Weights of a small transformer language model.
Size: 13 layers, width 192, 3 heads of 64, MLP 768 GELU, vocabulary 8192, 8.92M parameters.
Architecture: rotary positions, biases, untied embeddings, attention and MLP in parallel.
Training: a variant of SOAP for these matrices, 3786 steps.
Each number is 128 + 32 x the weight over the matrix's rms, rounded and kept within 0 to 255. Layers, rows and columns count from 0.

# layer 3 MLP up, 768x192, rms 0.152, rows 357-370, columns 96-191
[[170 150 138 120  55 164 154 130 166 156 181 135 130 109 146 136 155  93 128 120 107 155  91 152  92 131 165 154  96 129 125 168 167 148 132 150 132 108 164 146 117 104 129 123 173  97  53 143 156 139 149 145 134 131 109 172 166 129 116 123  71 119 125 163 126  94 138 123 151  66 159 137 177 133 152 128 127 100 119 118  41  95  85 145 122 115 132 147 120  74 152 161 128 130 124 118]
 [150 127 198 127 170 104 199 119  50 138 133 118 147 120 184  99 187  90 147 118 118 120 187 139 170 132  39  96 100 138 102  77 157  91 176 115 153 124 172 138 114 168 150 184 114  90 136 106 124 104 125 140 192 163 130 102 117 110  79 155 116 127 108 142 139 139 125 126  77 131 101 123 163 118 100 137 104 131 168 141 230 115 121 186  68 118 138 139 184  89 100  94 148 132 103 120]
 [137 115 141 124 154 146 102 138 136 127 174 131 101 132 104  87 159 129 152 178 149 145 189 113 120 138 143  82 144  67 127 135 101  96 123 136 120 148 125  65 160 124  63 160 143  75  85  81 124 106 136  87 128 138 113  93 110 115 132 103 155 107 121  46 120 139 113 158 156 137 122 156 119 135 100 161 125  92  79 166 171 146 135  71  93 102 163 165 156 118 101 123 119  90 184 149]
 [102 112 106 145 130 107  91 166 203 131 158 159 162  95 123  80 117 164 120 181 150 151  96 159 121 101  94 155  74 109 139 123 112  97 145 158 140 146 194 179 104 104 149 119 142 101  93 155 166 147 119 129 108 129 147 140 148 110 132  91 116 153 148 108 141 109 128 109 148  44 146 112 103 123 126  74 115 162  92 146 141 131 118 124 104 121 143 158 203 139  74 125 144  73 116 160]
 [104  74 195 147  94 117 175 182 141 114 123 191 151  87 122 136 116 131  97  70 140 158 144 118 166 109 110 108 213 119 106  97  64 172  62 114 149 127 126 142 157  90  91 156  95  80 113 150 185 101  92 115 137 101 200 129 125 137 119 136  81 188 123 137 154  71 125  96 145 161 227 138 198 176 166 162 202  83 107 167  95 171 104 179  89 187  87 102  92 135 117 144 100 129 114 115]
 [ 82 125 138  56  97 114 181 124 101 134 175 135 194 199 124  83 153  87 158  60 114  61 156 113 143 124  86 145 111  66 164 142 125 132 143 115 115 135 141 151 146 120 155 132 173 123 167  82  89  80 108 152 172 136 159 100 170  89 114 106 127 157 136 114 109 179 133 177 119 127  62 147 102 167 141 171  75  55 138 167 131 139 136 112 199  89 176 183 192 153 189 161 179 169 119 111]
 [150 106 110 162 109 127 115 130 122 131 129 126 109 198 202 156 121 145 189 116 204  94 147 119 168 112  99 161 178  89  99 116  83 107 146 125 167  79 130 135 144 123 101 139 132  94 240 120 104 174 154  98 109 134 155 120 140 140  90 164 118 143  90 133 119 150 142 171  88  92 104 126 147 200 108  91 147 148 177 162 169 128  78 153 126 136 127 149 194 164 130 104  75 139 131 122]
 [128  95 140  91 126 126 129 179 130 150 126 135 179 121 114 125  93  77 192 131 118 158 111  87 173 121  78 172  28 159 131 194 112 130 187 139 119 133 153 148 126 108 162 193 141  67 151 143  77 136 139 121  83 189 128 136 134 145 125 131 151 149 122 132 160  81 166 165 139 102  96 111 123 177  85 114 113  81  86  97 128 148 141 149  91  56 144 139 150  83 174  90 138 158  98  73]
 [120 167 151 141 106 166 141 160 164 156 132 136 130 157  85 107  85  56 138 123  89 110  96 184 102 141 172 124  52 130 157  62 127 157  79  59 146 137 192 158 158 106 168 151 177 106  79 113 104  84 147  82 105 111 108 106 102 120 132 143 202  52  68 129 137  84 182 127 131 186 147  72 116 214 132 171 140 126 126 132  82 128 144 171  77 146 122 101 175 127 109 146 186 118 148 136]
 [126 137 109 127  95  76 142 136 131 122 132 132 158 110 196 150 116  95 148 136 123 164 187 113 172  85 166 136 148 142 141  92 123 126  82  73 132 149 140 104 138 150 148  79  89 144 123 143 144  85 135  96 122 124 143 137 148 177  98 122 138  80 111 142 103 137 104 140 114 142 149 115 147 115  80 123 154 153 124 128 100 121 174 132 103 173 128 123 105  95 147 101 187  83 116 122]
 [212  94 149 149  95 132 151 135  91 179 126 132 142 115 100 100 107 163 129 165 100 150 128  95 108 148  68 136 117 164  89 107 130 117 147 113  95 103 134 163  98 166  96 135 136  89  93 139 111 128 103  94 105  81 181 166 115  87  95 100  92 142  90 197 144 153 198 107 133 141 117  98 168 123  60 117 162  94 121 116 106 150 107  69  90 141  93 179  95 139 193 151 131  99 121 105]
 [123 143  99 107 147 159 117 117 166 160 198  68 122 139 129 107 117 168 186 168 123 110 174 105 104 121  81 121  90 101 164 146 106 171 121  93 132  99 128  83 157 122 156 110 121 227 110 103 104 157 104 146 164 213 146 127 139 145 180 132 163  60 145 161 140 147 135 125 114 133  99  73 115 158 191 146 128 176  90 134  88  86 143 102 168 114 129 111  58 152 151 109 174  97  97  94]
 [115 104 159  90  98 175 117  81 145 156 179 111 108 119 101 127  91 148 137 135 148 175 134 102 149  72 114 141 159 134 192 103 133 151 179 115 113 122 135 151  93  91  97  90 122 115  69  85 139  96 151 146  93  93 142 158  87 106 142 112 106 212 138 111 127  84  87 172 126 118 149  97 150  94 114 156 103 113 140  73 141  83 149 121 125 159 186 188 123 139 175 121 138 147 150 123]
 [159 105  90 144 109 122 210 116 109 162  90 139 180 160 170 136 161 117 142 103 156 104 129 183 134 135 104 104 135 176 147 171 125 132 125  99 156  82 139 169 129 105 165 158 104 113 119 139 160 129 147 156 116 128  86 120 131 120 107 124 143  73 155 125 109  82  98 139 116 160 172 137 185  90 114  86 103  83 184 145 142 130 138  82 156 132 109  87 110  77 167 178 165  68  87 132]]